From a checkpoint of a small transformer trained on Wikipedia.
Size: width 256, vocabulary 1024.
Architecture: LayerNorm before each block, learned positions, biases, tied embeddings.
Each number is 500 + 50 x the weight over its row's rms, rounded and kept within 0 to 999. Layers, rows and columns count from 0. Numbers have three digits each. The size before them is the row's rms in percent of the matrix's.

# v: layer 7 attention value, 256x256, rms 0.0727, rows 184-255, columns 160-191
# o: layer 7 attention output (transposed), 256x256, rms 0.0717, rows 184-255, columns 160-191
# up: layer 7 MLP up, 1024x256, rms 0.0855, rows 0-107, columns 160-191
# down: layer 7 MLP down (transposed), 1024x256, rms 0.077, rows 0-107, columns 160-191
v184 092:465460497573483481531471524489544519495553433478585507457569457500490464454529539549566522485515
o184 079:512619556486521519507628457569397447468475509496477550502484515448523478472558538508417524538678
v185 088:484535576470439593521492572532497504563534564436547548405469504505480540436446455471436519551496
o185 079:539496427479555397544477465519465419391516439516482508502495443499522474523525543496525471497481
v186 098:449474530476457433546510582478416437463513518581455503495510517519557579503575485445466464553473
o186 089:568505448445463552572559453452578433453430476500533533393505496508543464562498483589502464446555
v187 089:481418527480454476481464495478489517436515444392435595542552577480432445522471529482468620578483
o187 086:527547445571492432390495496549477494532557565524531423419492539520575497420484516492461494490551
v188 098:519434497479453505587503520597545486498519413407517547512459507406492478484515409428515469543445
o188 088:467593416502440496428524497544558322460592555474519560438532544561599555515458549498539528552518
v189 098:474523415519533631449580450560424547537492459625519527563484528427545451490469551503496527458435
o189 087:427461586488542451509479461551490516482437503467515570406472438606528445557542501505520480523472
v190 095:483428468512589513515477478494496603525447433572493511493484465545475430568483528534488539479482
o190 087:562525445568544487510490554502501464466426474393549523449547470457545542408612446561526498440532
v191 078:515529451521419434511511535429597526490523464546532501440524508566414493415467506462501488534581
o191 074:601475446439489562497500504575509491532415558447440483514465500412496517543521483504557448437479
v192 099:451483526606438503456508527462490438504566530426533500515477519406516588484463376494480544475582
o192 089:485535465415506498594583521483472540480530547553528507481488596478430533552502595440521594494530
v193 088:489513668560547566516478538561561499525456513532490619524507479508449494504533546538540574479560
o193 075:412485478452485407483445411469397564450449553464530455502496548520544542569517453474416448487521
v194 095:536433537568397481578433598521501411523543559410505599474482425503561529485534504497499570604516
o194 088:517473566460536450460481482598488575449561470445398478478499457523467452626405518553505514549549
v195 085:437501470509516477475519431471521629481594497432464457499499594539458521502479521383513457437438
o195 076:543577498580459602579534525573554497592467527542461526580504469503610503483582509535497518567578
v196 094:552539481526571528572592593515481513507415456551529490530470451456523551395458459442603533497538
o196 079:533399505366495507534461478414498556508441456536547626463547413523490574496522549395548588570481
v197 093:516514592482453529441402536505559528440497482497372488474487514546512454501473538526453425512389
o197 080:513474399485490534540437495511513499624465514511560463586574443498472541473522486459509541460513
v198 095:543464506455499507508514531523498420496437583537587556461414476530479444501512496516557455464457
o198 091:516464511534556477500452434481418560503520418535534476541467543485507516471394403478434551558498
v199 088:554553513453467411563481529491577469534459481491518488590525518520476503519409432464488458444554
o199 079:608464433516541470572470545527632502503554504480483486472558543545532409439510459487461544455538
v200 097:515510479544473512559485463489618487541491516432611527478524542519488477484502492526531458478511
o200 087:450536518569485439399622476494429494461554534560431490498449467417481453490478523430579598505577
v201 094:505587512409456492500488496614491475535425479511408462544474500558460503423538608439386565503447
o201 083:537517387532455491520360480540503490501502484529538488416543482548458566489542512480532501481538
v202 088:547611499478522501493526479452392421531430589516601431459448397477528476448555613604518512506575
o202 079:446533453519519408448466478544363537394461443464488527447514508513447535458402535501565544469447
v203 101:600447502534494437474492481533524525516400465563542541440506481454497478469549454615539434470502
o203 089:516477392507463524536499514497544502468469520553439476554446516468498481613538512454481476485560
v204 097:434549453623563583467531459455454451581524491483545500415567447516513527462469549545537460475536
o204 084:400503521363494453473518375485533489473450487481559452508397543528473455478443496498500593534527
v205 095:487439416475435542451516637501454498574471482529523461585471546547469550509553556383435494525483
o205 083:487510525461530415466346510465441485417603500375433502466483527465446475486534480552564472569536
v206 089:475537530397479590510442431482464453524555534521521514500499500510423468499532513497531474521387
o206 073:504503491510464530437483425529511471608465458527505500508477464439531451544536478453524553500464
v207 093:577534383378466499483423568537493457524492561477435449557457495527503519504451519393505431533397
o207 085:504397430585524521531485460464499596503475475461547511478440411484472429486444466491452541491553
v208 087:486425490459407498507391527487557493412464520517481501514532570465490438569538503484596477471455
o208 071:605492433541552419404509484484429452507459449471452486562475463523487544426585525435406548539518
v209 092:459504474485444461486488494592490506472468459505534453653411517546560508517441518520415572536468
o209 081:562555426461479512517476437409578520415475488566454560541541365461490498466596521447457328492550
v210 090:438557517489548557383448463494540502469571474387572490497457495492518519516479426538500542530507
o210 084:572495460479533562472622503549462456509517520510468487627503549525489487524532495506492463477528
v211 093:506525519503438463505423536541469585524567488441443500532559539483482533503556453518361460432442
o211 087:510461460487485520545456543461494497518538539519462478466491389436528452477518513536464477493526
v212 091:486461496499388450442540524431431538421568461486495507510516482412562510475482471491384580478484
o212 080:431521409420585451486499527445481461542478532557483444446465531608533511469547605490563505568426
v213 087:521526549429470493399532559466426531564496537558450462534467432453579471584481565532433554533531
o213 073:475537531539552490523356409563464556465496516470615513531462558594471508457506504491571431509476
v214 089:528523417539416438528540471555531535591451538511511510581463460524439422537500500485444596543513
o214 081:480504473563487572489558484503441490451477458518513527460467538486524458562453581472570531430452
v215 100:499524519436567535578432511512512511464477450606492528549480408500404437534499537501535529396404
o215 086:587513549595489560497542502454464655465493509529503558472500388499607444477550429450412397518465
v216 093:431579449464440572533540495434460527592557519408565431577401425581502496509495453537506482536516
o216 085:581488509552487388507491425492444485492404558501547532520408554412499556537485545413535481556477
v217 095:528552524463407459534522439497615549510503461527477548506506478536508495492512602522357565553524
o217 096:451559444509562550484440463548502473543482434456527475495557463494533422444588472492531421432399
v218 086:511560407456532525336503368436473601549570541519497541503429567445595477489502482551433468480527
o218 072:554475581500484509513520459480488431506582492483492413466464531603431558447567555480550428588528
v219 099:569465517471602493562472452527463608575452467433587488478436459434497449482547478499504531524430
o219 095:557437611440395503428432560458477407517521561470453500476505466501460556452415429471582440500517
v220 085:495479555490563499385471593442529575505541508455461566489476523547513526565467439456479530485411
o220 077:537512544519455500612492512530402422533533457468430420485528457493577497480575563599561550553465
v221 086:452483558540513589493468488455547562502504513463500507487605447552431468552496472590498521561427
o221 079:506513466487588500458538546521485442516512566443453459583505491543529625545468569537561504413548
v222 097:631434560475458432579394476521581492555494396569497585550482467498490459474534477475514576525502
o222 085:474519480544472561491517515446519595474502479444517480471486557505598419574540430452500579447462
v223 091:492514606590464497462512583443537444567587523496489535509499387501397491514490465496493685419536
o223 083:491521518420485452483516390543453468461514430434543523494556618510583550417502531439540449466407
v224 093:565499452568480436534517418513566524473479445506476528524524463554512470503484520602484523507502
o224 087:418507569408479574565508515455528541456467513528529490484480595416547535504439520449487447478481
v225 086:456559510512546552458553555499457530538566625397560485482492445475547479616486504445530426437488
o225 075:530468417637551491516497484613448468459553472520514502433478485532396540447493488528442490541525
v226 095:529463487476644594559518500534479626515471449538533566479476508462473561484516457513537487442532
o226 085:490471465467455495586512619545450506517409535485513561420473510494586569488478504545540490408444
v227 097:543495493459477527454440475507458515499471513538533483468486552484539506472551610525462505524415
o227 084:555554489450483442515471467451521504485554523477431478548563410467456449455420502462550494535481
v228 090:468491506409511632458510543504485467450491494451526442549453492503488574519461493510515484491421
o228 082:481520492480537511480487448489446485456508491549461495493594404455483463439563515470486447559561
v229 089:533429492462486469602582483498556513500619499565489508467500540478430491527489480501453419476572
o229 086:529570508585441545479459522479474533488495478513537451500494508481556433541528488473528501407482
v230 087:448531411412464580462574440543478537567554518516475476511440562462520437543466528445507396525522
o230 074:548499536556610513517561506470556421419451496508438497470415503454498547541467561543602525442487
v231 096:509540436474473400554467507503460455460456545549414470434498472439446533511514491429521443436434
o231 090:565436544485468522429485550555475544556477463449487489483492433502470472477514586546466518565505
v232 083:453561448550530471406517569459433541500534528571522509452472468534491477538471499524469448501564
o232 078:482459457524516456533592456535582479503489362517502485578432467387493495417585555569510532460429
v233 095:490558484557583382430493438526613594500550430550396427572452553473606440478415521431505537622446
o233 087:524513588519493545533555423580503535590485563517555487551581480574517506546494520448397523397538
v234 091:540461476481442490472543549431465506501558536508573468458470460461492501562549554543422475477456
o234 083:486575618507533505476410515603493531523464430530516459476493549469446462408489487445547478414591
v235 091:563454501513521495522522460570479513534432546515511551457435507490427419477512492473553518462501
o235 087:529458629523486449519460497475531487478453454514531403427474565433504520530451505596478585489499
v236 090:525466438447494424501515431593584538537504431487417506481474524475445438501513508360392527481518
o236 080:534492580575507464450438613462445513576546492465563492532414578550529381424517574567528448494546
v237 087:389518510614480525486475519471527628528524457527459542489571465474469493467540538548518464402525
o237 081:459506462417516458583573510443520486515408481496457447472400519423478490460490519485491500544390
v238 097:564462533458447432525450442472470445508458454535532524550487512521563424524535573550437531450456
o238 089:582506591495485533416512525498471573467518447529425475504402493550481531479479461540508390483569
v239 085:538527498482508463494537535469432538547560452488553481467516484491475485561574565497472473423559
o239 073:534434524505452454481416491588461480400487527573488509498522638560497474526516451485448459482589
v240 085:525533443414597489548524627436492509611459527469570524499515591396508546418504548494523490602439
o240 073:536482564444494456453440479566529450363444524524498520473472452548558513548391470475469496482542
v241 088:448486414511439507504535510527499553519468501534434439533554611616398516529502489422528483508551
o241 082:452550454616521498533520518502515473462489485413433521480465524513469499578561507520513508485529
v242 092:614510512459459576426529548468439482528511454534504507458400466488503532477469578481464590532475
o242 081:428478505533475436384437457541496501417389552411528548604507426477513462492458577604506453540402
v243 102:503495497577505485435560552460514592468508417498524527481449486536419535472449500482537508394532
o243 090:463461597436490427530468551559423495528476445510477501544536507421543470530510499483403541536379
v244 086:474438538499493493529516498442592486446471465424491455501479425532372515511467504574492533603554
o244 079:484457452533444551325545440455411450462558529484547555480540538529475504438450599484517498506473
v245 090:469525561577491565432421558493544512510497585532622507390476514432497504386517439510552538455567
o245 083:540589501474572528522544523458537561556480388433472514541516445521377458575492478409494489501457
v246 089:534529384420488554516467441505490508505549441557405524508367482564538445508548523418575525483504
o246 079:558536507563462499463486503413470578408526474424499502464492555470520463519475539599365444538562
v247 079:554490407587557470532518466555517496534434484462496492521618562458489413500474519468475462456553
o247 065:467485579547473429451504516480559568456468509519453486550487472544410604497462488501524518475581
v248 087:536480503502535420584499545650575489492484440471456566493521518504454494528462451475534548473455
o248 078:455514471509479574507482430486468519526465501490584487561533521450476540434473550565440560520586
v249 091:549504489499529461536535461459469461517425408549519402503560514453511514479409581479485623480487
o249 084:537470479437498445469476532496527558510569531517595544481482525537565436465475485483600458531530
v250 090:491527530439527425449494480523448556540522467576483521546412557483556520474529520544516530502540
o250 090:443358502489479522494561544486416546448511526534491586482517573609528463538468467433553452471584
v251 093:432490566573487426550484481503515480475527500596491482457452473595392532579478469511553516512572
o251 078:481609502516425502462584520478514539520467382417484549505573543536512482564560560446508452456572
v252 090:537480492462399458454542502534504490422504499527471506494416471475556487478450549416505494604398
o252 081:526484479604518515496398427471472548512539519549475477475565471516556401442401511596520583580502
v253 080:595518494448554486489426490424556462471491559465604528480500491538494518510490502498526436542379
o253 073:491540520550469546470571408449468476461523507562532382522524425495467508467511516589542540491527
v254 095:559402533500518463509440499581527459467496512578438605546516501479473473515558545441524487408414
o254 089:491554613494438581518422520465443621498518442473499455464521389579619472511532435490438596512476
v255 087:489526501495487469469472457489504530538501543498557461507509465556526459476572582522471555513515
o255 078:589417517505501523478497528514561519457465456462436497476508485455397466475400486485511548543577
up0 099:578535535514451544431451528384443482510493533449520533413527423510461517508411529360475564524544
down0 106:434521476484492549466513573475410568538490544568464486541524506438543621500601492468460617487502
up1 102:481519454455484466482528454525476544474605506516557512535516435571488422633554485546476484511540
down1 105:561429548508409537520502516504523434568482451478598533546429476459459413503571475491480485529484
up2 098:481482532516521528429507501514568462519481477494485432486559424554438460547484496413553546529402
down2 105:504498506493503583549495501492532511548503494555484517520614520520563486481512448419491528489402
up3 106:606529507571556514569564423538443356513499454527512351443501555442387494609469525488507433476438
down3 107:496470520484555503510550414465419505529430466602489552531612498453463460519465568497386472531466
up4 107:527495594537463432501567451539486468481518485470537561490596546576489536503583467484428486448458
down4 101:552521558517523538421476526485537537533373460458527484455580524500427479505487504427557566607523
up5 098:476446464456534480459494438536544539500518555606456435566466425522494505488406473428516584565582
down5 095:496485497515440508509553507528543468502451460469411523574545515449625571515487534501507520524535
up6 104:454585475435478398514459471492470535469521472565492440511499502467468553502536490515461555535429
down6 096:514533539548533500469573502453458452413480574550616478451436466516456437454554449532489548498541
up7 094:451468416424469525484518593505520507491559571474599451454545413502516580412564426494397538503471
down7 100:511499509543519418500534428418462469500493542565543570551509421485563468553532425460494530372559
up8 102:404533532493524452537600492456494515526398501495513434480537418499468490557502494540492456489516
down8 101:478511461465479467489524516465492476488424503495482435512538321472534487454461559486474339510482
up9 102:598539466537550475442515458564566438564573485443451349433527442559582401540484555572473502473483
down9 087:518510524551418618548486536423522533531504453437456428550494454583480521533512509489518515510529
up10 088:400425445449480542460505387439418499498579506405547523562514529531444555437485519482509446623391
down10 083:487466452365453433538441596449518434533548547449438539494456495573510584485478490478459439482522
up11 097:548520565523591450411503462494431441502471488501434507497539496491563405541533418409578462546525
down11 111:473523407568491496544559410590486505430477472495546493493467605501553442513540464544575502474473
up12 096:529489531521490525539512419486461548505569583487503463563514446530421494539617528559573497499448
down12 093:595420504498512422502472491515469458436454536591523532464495494400411453544433546511469561540400
up13 097:477481506502475490501508468547582544423531577417478447597520555573596478442497493544554445522517
down13 093:518457564497516474440549504492472434524542417553404454453541500582443528498512471521484418455536
up14 102:565482532524487508406576534382540517576527551444482530455476398416445549605461540514480456570341
down14 100:455452364446476402421521485491566504514501426491439545451517435507489491386511465581419489474468
up15 098:487521542520425562493484525525484516527543477497530490515458585561506486602524422534536426544534
down15 099:528505485599504487589548446394521487456513527499579523572445464363436444460470541492395392548512
up16 101:483537531523543572606567522486452466518565465469548467499534537432517484547544603535559501533553
down16 110:516436502470523463472563430423485451452490548531497459611421446447518454529475525506486533428451
up17 092:456486568487502410491499537433494535386468457529553517424499530491442553492540516454582491577527
down17 085:515498419540571462509500511547505424448537489542515517514507503543428386582504484418606549462528
up18 107:508461520512509540467484468465471403506558478487562466532515554463388599502445448456568423461568
down18 106:557553489457478456454494611517528610538512406628456436507416491543482513556474506478535474555466
up19 097:506568613570469569454458486510472488401411567533555423466503476464489448552562524422516574556495
down19 103:539538570506407512502477512521440548516596533516583451519524437445523540496560547491450476501528
up20 090:575537431554548469520463441455521478527458476506555505493426365478566514518450515548582493487486
down20 097:526384556502521441440457550430521452497496399565530537502475447511528566543478575444422474407506
up21 103:454505466462467563497423446536551537441468451465494551530526550505540434438439425578410473537500
down21 100:486524457532410528506465565482477472533515525469431491505521525473536442461422629569562414497397
up22 107:548492528538519424498539464576554392549455438512558434417343508429467486509482487434565567545510
down22 107:526541456447504543625493473468448460427585565543448456412507363545447496497459508475563472431549
up23 108:530534460425496539476499505501491565643453565540480393450424521348470474612577597498508468503528
down23 109:446544481546451444474447501493440454472492502498519506571596565538573510470486532495568428397505
up24 099:504440538459442588567481577398442553542443464566475577478519415471429517495385492466537490454585
down24 099:546521489473379557584462544418500522504477504532462549536547540537454527463492473448556631503461
up25 110:530511473512541485432510435507505482437558452467529510575463427374544490488501490532510471520496
down25 110:537486499483470578481586475529565507646494497494460598510653506480449508567576508525467520531391
up26 110:485489460484500469565468553584475488509616399430488444458518441450444492512566426627525382562455
down26 115:489391425476584512492475544578474499464474459425501525366475381500514578485558462498511485528450
up27 102:581527505499481516510437504543579575487534570549569418448592441494441455460466485542516495542493
down27 096:544531579538547489495492514425476547457470495349552510508519526531584532501476459461461572508499
up28 099:446528503572476447498454442565526467428482603527555595480515483534463553465469422484459549563395
down28 108:559530527501490436594462508442413532504462580518524522465534511473565552444445409551527498470477
up29 100:590537542497476516570478425432523552591414491496545414588450466556452427450539554503538506462421
down29 103:478530504604464533546485483611423423447400497525445507537500450465619518453498434476464480486519
up30 103:483525526520447456496541541462437550494463491454539530557513495543539534466575413535477564466571
down30 096:550638508476544528466483477462490527503495414475479493474456537512510500514552458504615467488525
up31 098:483568479559516477498454476451471551502433586481477499470419559512511426511563486547491568610475
down31 096:523482483495534490494474476514432495482483504507430444470533565502454485434547411405569476502529
up32 103:511558401577522496478581533517485498484479407462577460428447529527538494444575480536517483524515
down32 109:465465474505511463555424466492576528537528492603488374545540475490478468488532454476481486479431
up33 103:447548492444397408527569453454547539548504549435541469426462508480491520395639439457575455462503
down33 107:542495463466425493515549530502449513454516457591507433519527500484498510438419492520479569422447
up34 099:443543568459502522559431531379457526540469510540470477503486541414531499446582479420569391555487
down34 099:496557550537538457486490471497473419445562658497464440493589469470512388492475462519517525486500
up35 100:529553456478561503408499519528533603506427429493536503489470588407562538506416540445466435547540
down35 098:460557531431440486497530581583466435505500490495397511446465564516532503439576514484546494555509
up36 102:558558492516480446464428488506457397575507497447474438476487576473567561514524519505489489474536
down36 108:476478445476447505660490436542493478482539483460502481530511476482534400505531517491466542371467
up37 098:495437522492504418564583459553465495457590554520477451473453504535521438493538533601465461547560
down37 092:486435483474460539476566470405447445465498513443541460464459489516409530466504461492494463429451
up38 098:505513488461486509533484469635488472474513643526494533509440465604445521458588456446559441524489
down38 089:447513502466537522555471554506512436507581454449534527479580567520552479532499464531535491456602
up39 106:487505445493495533520469495412544535527453490502544453523472564459578514395526504502436453612528
down39 100:504458387527485518435383487587406481429545539529540515533494401537500545572551503501427475502527
up40 096:355423419513462398509594445518480486502548426521526544600435538433517502523524562470546552473478
down40 095:560514472431458474504532431548562553543550495494541513518424532450503493499421463474577548457488
up41 100:431517493458581443455453526576437547518482407450489502499492512487471404492480518424524478492486
down41 101:511552453416464472487483498526438543517538415552518453489520453599445493538461454552500542389479
up42 096:555435556509452579494627457425624495473427547541546561513626494504525374480436549534469509520476
down42 099:472497567537472465446509557477567520446503479547498518523437483566474443356470449520541561507610
up43 107:529537585492454410480582490452443596371515513403496540492500454518435487491576566495491551518476
down43 110:581490457469510492561488499533510527445441430519470466510542506532447445481412442552422475548500
up44 107:529653486473628513511458490505519520581588548522515563485446506468460487527403476476560398498477
down44 100:485506458378409531518521440496502443499512543494537542566481517506502405572533470525481446512486
up45 098:536503470457431573534474444456493512463477441573401584565553537515296429453584472530517486435489
down45 103:449466459490467488460428501471452525469507578507438508464515509495400548510481507445490504491617
up46 103:501421482467465567631517529563543487585566423590565401456489528475511556519525411492529447486522
down46 101:576498459543502400453453458545500533459535455536506525489518640505505518488517599589437394430557
up47 099:512431471563545540500586503449529447483488478431568542474328433533445520544480427459514544532497
down47 098:489584451508464591522491569493434448592499535563546513442517520437548572375470520465458539467547
up48 098:409479510559535468543506463450514525483475469540600510456458535576502519512423436422461521529504
down48 093:526600439566566491431516622575608519493401489500504464459437504527501460441505430488536573436498
up49 110:418554532517504460565556491528461482575505466556526497392536485440529449502553495552467415531568
down49 114:515519450431405527454499431571512502542538558521421551553543472487497568446545560535564498512564
up50 099:500451455446502498480492508581493461518505503529440542573500475510425446450454444455489467452501
down50 102:491474423516547548427467577565561510550586544493534526446553527519489463531508459460460470458492
up51 089:460466545559448521560497501537529535552576456478454542474519505494453540535486460530584465407531
down51 094:401590465473557468410456480539469485402514488516529556513510542588502563446490539500463564574488
up52 103:514438474453422568608480521482529456502448496518445460533481476494499435513539610487576503583498
down52 102:557508550509504443487454521514479557474541548509504476528620533495463575524507393437529603426472
up53 104:512476423464525418537573494543549505538566546499406432457527444561509474533524464496514542577572
down53 100:455452462469561426587556518494431555423544462538468503532580455498480459488477509486443579422592
up54 095:425466379523507432535530558543441557559538463491450531515591515447470440473542469497465468472440
down54 094:594461532531550567452520385475577500442515539578423508470502414442499605485494546457497503462533
up55 098:509550565505558515470471538452605429472461377530468461471471457426553564435465484500480546610499
down55 100:497447558494647523464484588522515444577567547522535489490609485449422454535547547486510406500403
up56 087:490548524533543539427559469450500535465440485457542444539514396455495480538513465560584546467555
down56 094:453555520505635511547499517491549436555471483551512545476579458513536560408505517510569466513379
up57 103:491552593538501532641538476528436415506582553465440536490463473444546515461508518469456478511552
down57 101:487474385531412556509503566517539453441493519509499459481523487541490515591519471535486475534446
up58 103:496497504410507645521422581504553517444414492530451524377496427443512462495497592570454431500514
down58 114:644473463634413503426430521492509509487432501493454484514508462496506460481581536450449485439462
up59 111:491487496521458480507520478594536487449532483465532569491529572496462532529554491362460526553538
down59 114:627528474532471547531553465482531533496525565436409439405528503462531556504530486426596532500417
up60 103:606584447604576558520571493414375460473508497432500382501521451493507504511539487492513550506490
down60 101:420470517401535543546497459468523414503535526547487489420435443434437541502600451499508536601562
up61 104:473501510576620489593538504466525623498536498550518471483486369546467520447451442510449530495527
down61 107:487560478446495474500537424490467597502497560574488536544464508430543540512430509383520554531539
up62 098:544477620520524483517455496518492463514456580483580530408508444466591552448505548428484458551476
down62 095:444530474450467510559452423465562524514538456515506554501551469452550552519536436508475430452480
up63 103:450425566566565459516532439438551469594455522481465494512621494524551462513545600499563615504431
down63 086:479539469459504532443430563455478508492487522437512508538400452467483548558429434457482426509480
up64 098:451426528442532388460484498505523500554449495434476523481464508526534468509483492441495515543497
down64 099:496461480396464422428512504510563458477528415474510532531540525499426432540523520424518556365551
up65 103:465490511496575548569522504532473433385496470528477518481456526505432445439481554511534546642499
down65 109:574452417441470496531552439538487455498536480548570452467516631538526498505533502467424574490503
up66 102:569484437553542509558524497511460457558487461488444541543491545463470553478539474498532426476514
down66 100:391565609496588601492451446444397523492473519552459453441544467499447551534525482457500542574501
up67 101:482572552403535480514515519460583551509501572516566418484617494522473427561524499550446514547494
down67 094:536583448564516521530570493468469549462521569529585526487469484473547524456463501462487468396469
up68 100:489539514466511485513463417448545429527522485533502530414598470478449543551471555463514478494452
down68 096:528481477436440550544455531534566469493476489439508546514531495527445502496538583467523586454488
up69 105:448513481503462496519512530576479537465452458463494480488555491567480427446505462604475446495542
down69 098:507474467552529499580552575458583517517466470648479499471466598554445541499406476535568461552498
up70 095:505574562476519524496537506593481446534507530535556490517608494475534511526413511454485501521463
down70 094:550549509486518466578462499489547428468502452401533479540416616486563493471496523473486484569544
up71 104:512385402485437442512490476518485528452420516510506496576585525462470438534559492492523506581515
down71 107:491474454529562578573546518498494490449416475545481408520497498433560562558417600511414562555521
up72 100:648464533466517541491488587568557446468481557610458487548519467512494472539489497435562431547466
down72 103:427548499468581385498479491460497403505473509463571500619429512544390451476563616558473482556512
up73 107:406489541470400538566511451488455462526504478518483557462451538500591450439622483517513565590559
down73 098:555495481495512560561482462456439524457511645582520585481535511477421472518542467558463501471456
up74 098:564434555514482502402490488463475444479509489469434580514578536433618499442539542496538445435503
down74 107:461359473493518451535451477428485438482506457625486472450431537596509543607508547501551496508503
up75 102:471505541416460527506538416503427460431548610537494532496458568527444483478452394487503550559388
down75 098:423408488517586436529434549439534500435347531519479496465505487456462514522531487460498481454507
up76 097:421461613524500514491441478544493515512484477487500430570501443558549551539493535573519544536576
down76 107:426515582535519484507547569455501468479500515486502614484462481541478448460551446469442526393501
up77 094:482545525522517484523528537404397526415560452401436515442469388498541493567540428484515567567389
down77 099:519503505468571504407475454539534401466467558501516497500443565473455537513504594560511488507530
up78 100:519584462533483571509468476493512501503477457442538578493460563600457450438468532596467391460480
down78 104:487448466528488425512458449500542561492533537505480498524477460406524406503405514470550467450453
up79 099:563503479531501432489419543508407525503501510428547552523459573500412529453486504404577557462512
down79 101:467464547552483450405535495462538504509570569563547523509424470487438503553431530529517496537544
up80 100:437505459464492552487523481489564589543456518502531528482512535478445480479591544538449511525461
down80 092:469532498523573532463511530444507493460480489460468539484476475477520498552557496425499428500439
up81 101:522542557459540497551544476575487420385433591476552453451526511537419520468511560499449529519595
down81 098:499362502489499552491597567444397469467476537527518544470462451545537544541636519481524482439551
up82 106:395434493524436479599460533518459609492397447550432509615518521445504536526536521491520470484551
down82 103:458539427532520561445542498510362478583487445556412459501556499464478480493526536491411512512579
up83 095:524553460422514544513482409522561544384512451410495470495516576465345461476520375490485471452607
down83 100:504519416411485533472542453526527510518412489471437468483463501458430455378485446524519532482541
up84 105:569508453534453564447531532457560508488532457442392493477463513521528433445548465482613428485556
down84 107:401464470492620501570496560481483459519617444439440356482430542560448530423499570448464530504430
up85 099:477598476482512611520579517508522581536474542465525482479506529500537562425623496557563515534386
down85 097:495472505534491437573479566511471599430470519545462416481543566574432554538504453562508506436559
up86 093:433476525520469505475432501580532546535473507508586458551440598461597526542482496508489482548572
down86 096:509425536460548508528494532486481583440534441525540452458490507424499536494524449472470500502497
up87 099:537515496476437525491464499528565597535623514509536508485544592446412458495514561426522515512380
down87 088:474453475463558430475497531581502501551588507567578485571528516481617515593530524458590462513499
up88 107:553492524476593474526531346489512543486474471430491519545542474532444404559523547532398562555529
down88 111:454533516528400488442530532519433504492515504488537406471548503491448509550453487427432475508450
up89 104:430640493440439556536495505426500498500513508548457445493495467460474447450558426457509459578513
down89 108:491499467547550517542454602549504558503488443538587437442467516584524548440509461494546502520510
up90 100:586486511489461391447499537491391559603430438511506443553381442472511545545529563486543525510431
down90 102:485468478460427551496440463582428394470582550467571543499536530388498420554512468518508484524423
up91 100:524654454481368398499486478464446487513495498554578501440414500492496531417493530519498503477576
down91 103:482590498537526476527430577509513535448414496537509549553457471531552550433422461643497504480453
up92 097:576483529500488493514492532498564549463448536435519422535546417419484508608481531560439472425579
down92 099:347489611512491461424469489443504512645473571589528524462482505525488403449494458526488480488475
up93 099:474573473571589546483429518506540457463475466457491526425530572487474519580515431546513490530616
down93 094:539508496484427468510488499575523557499529542586461473465486524481532414555498559473483417484363
up94 100:573510458578430521560563576524437535590536489409513504508528464404478486489541590570518536581530
down94 095:491474475507452478472495538495544531478492495573554521475572544412500553536449549379507480522599
up95 099:420553496522476555588528495467482483462583554484447459391510459462534482533546364443526521586489
down95 102:411495505488545449504462595441485444481568546501489468483515522457495605548585531459569564504471
up96 097:482521461431502587513554506592495496535647576505499532445527496510469430596563477479462532522456
down96 101:457532566531561595522555442492592534465475482500539547518494601455554536509411544463507541487467
up97 106:586528493503538494461550470452476508568570430485480474521421465505509511632395465456454605510550
down97 103:538575540434518465500563569529497550575503438396547529516462491474459565448515415451600589523498
up98 109:591489467431531465501498503506576542484510363431568423442540527504502465481537445520510508620522
down98 103:474434551527447462501504504529404530454498545432466416488441541530490587510487455417498428487567
up99 114:511553534510544504446436398467526533451542451519484483476521453557455422442577495419472509562479
down99 115:533502523513481547563467623519447509420526544537458507434412572427508482529473577417430485545453
up100 109:498523445484566470532553456479478503550489569504591473417588343593505524551501477543520507596415
down100 103:578527543573527459486490568468389458529506452447455551446535472485504486558549497568554502410476
up101 107:442431409532440567521491507558441504419567478481536476577552499499456439580521530505476456529441
down101 113:561485566501519534568466440519549504421452395552523570478519512527589532562492560507522534601481
up102 103:520455504521454477586461495543442416449550472476487603467427526430453432592515447507601499469464
down102 095:448455569475493488516401504560417431420528491490545444500481586520435500521498431585634551519558
up103 102:522486472514459536461480552549603540556519420499450552515555529585510552486364540461485500465503
down103 104:470525517447588374546568446499497479380553427526503589452600480417493433518526485560482537490470
up104 100:435536489483532489492548440434540553522488542443560484510432502512512476367522497378456534464469
down104 098:549423559526487438484561547495423521523542479539481489421481447541422564557561509559490541513471
up105 099:470498379429547484624533514483387498492482450542460500486488534538482523548456547472601414527504
down105 101:474483490549506554582499556450481567472511393388494549560513414492436540405556466520558423582544
up106 101:519474471506431535524484447488436522388441507552604511566560525440494450527468475477518504560454
down106 099:464477557536557438474503426481560589595551472570534445442538515464462548473523482546461482516564
up107 094:511482491485505537524523556402517504562515545548499515522524471540507457526517486553586537542527
down107 097:549443538503428502518522448566579545474538412584464466423489445476444525498508481501454459507478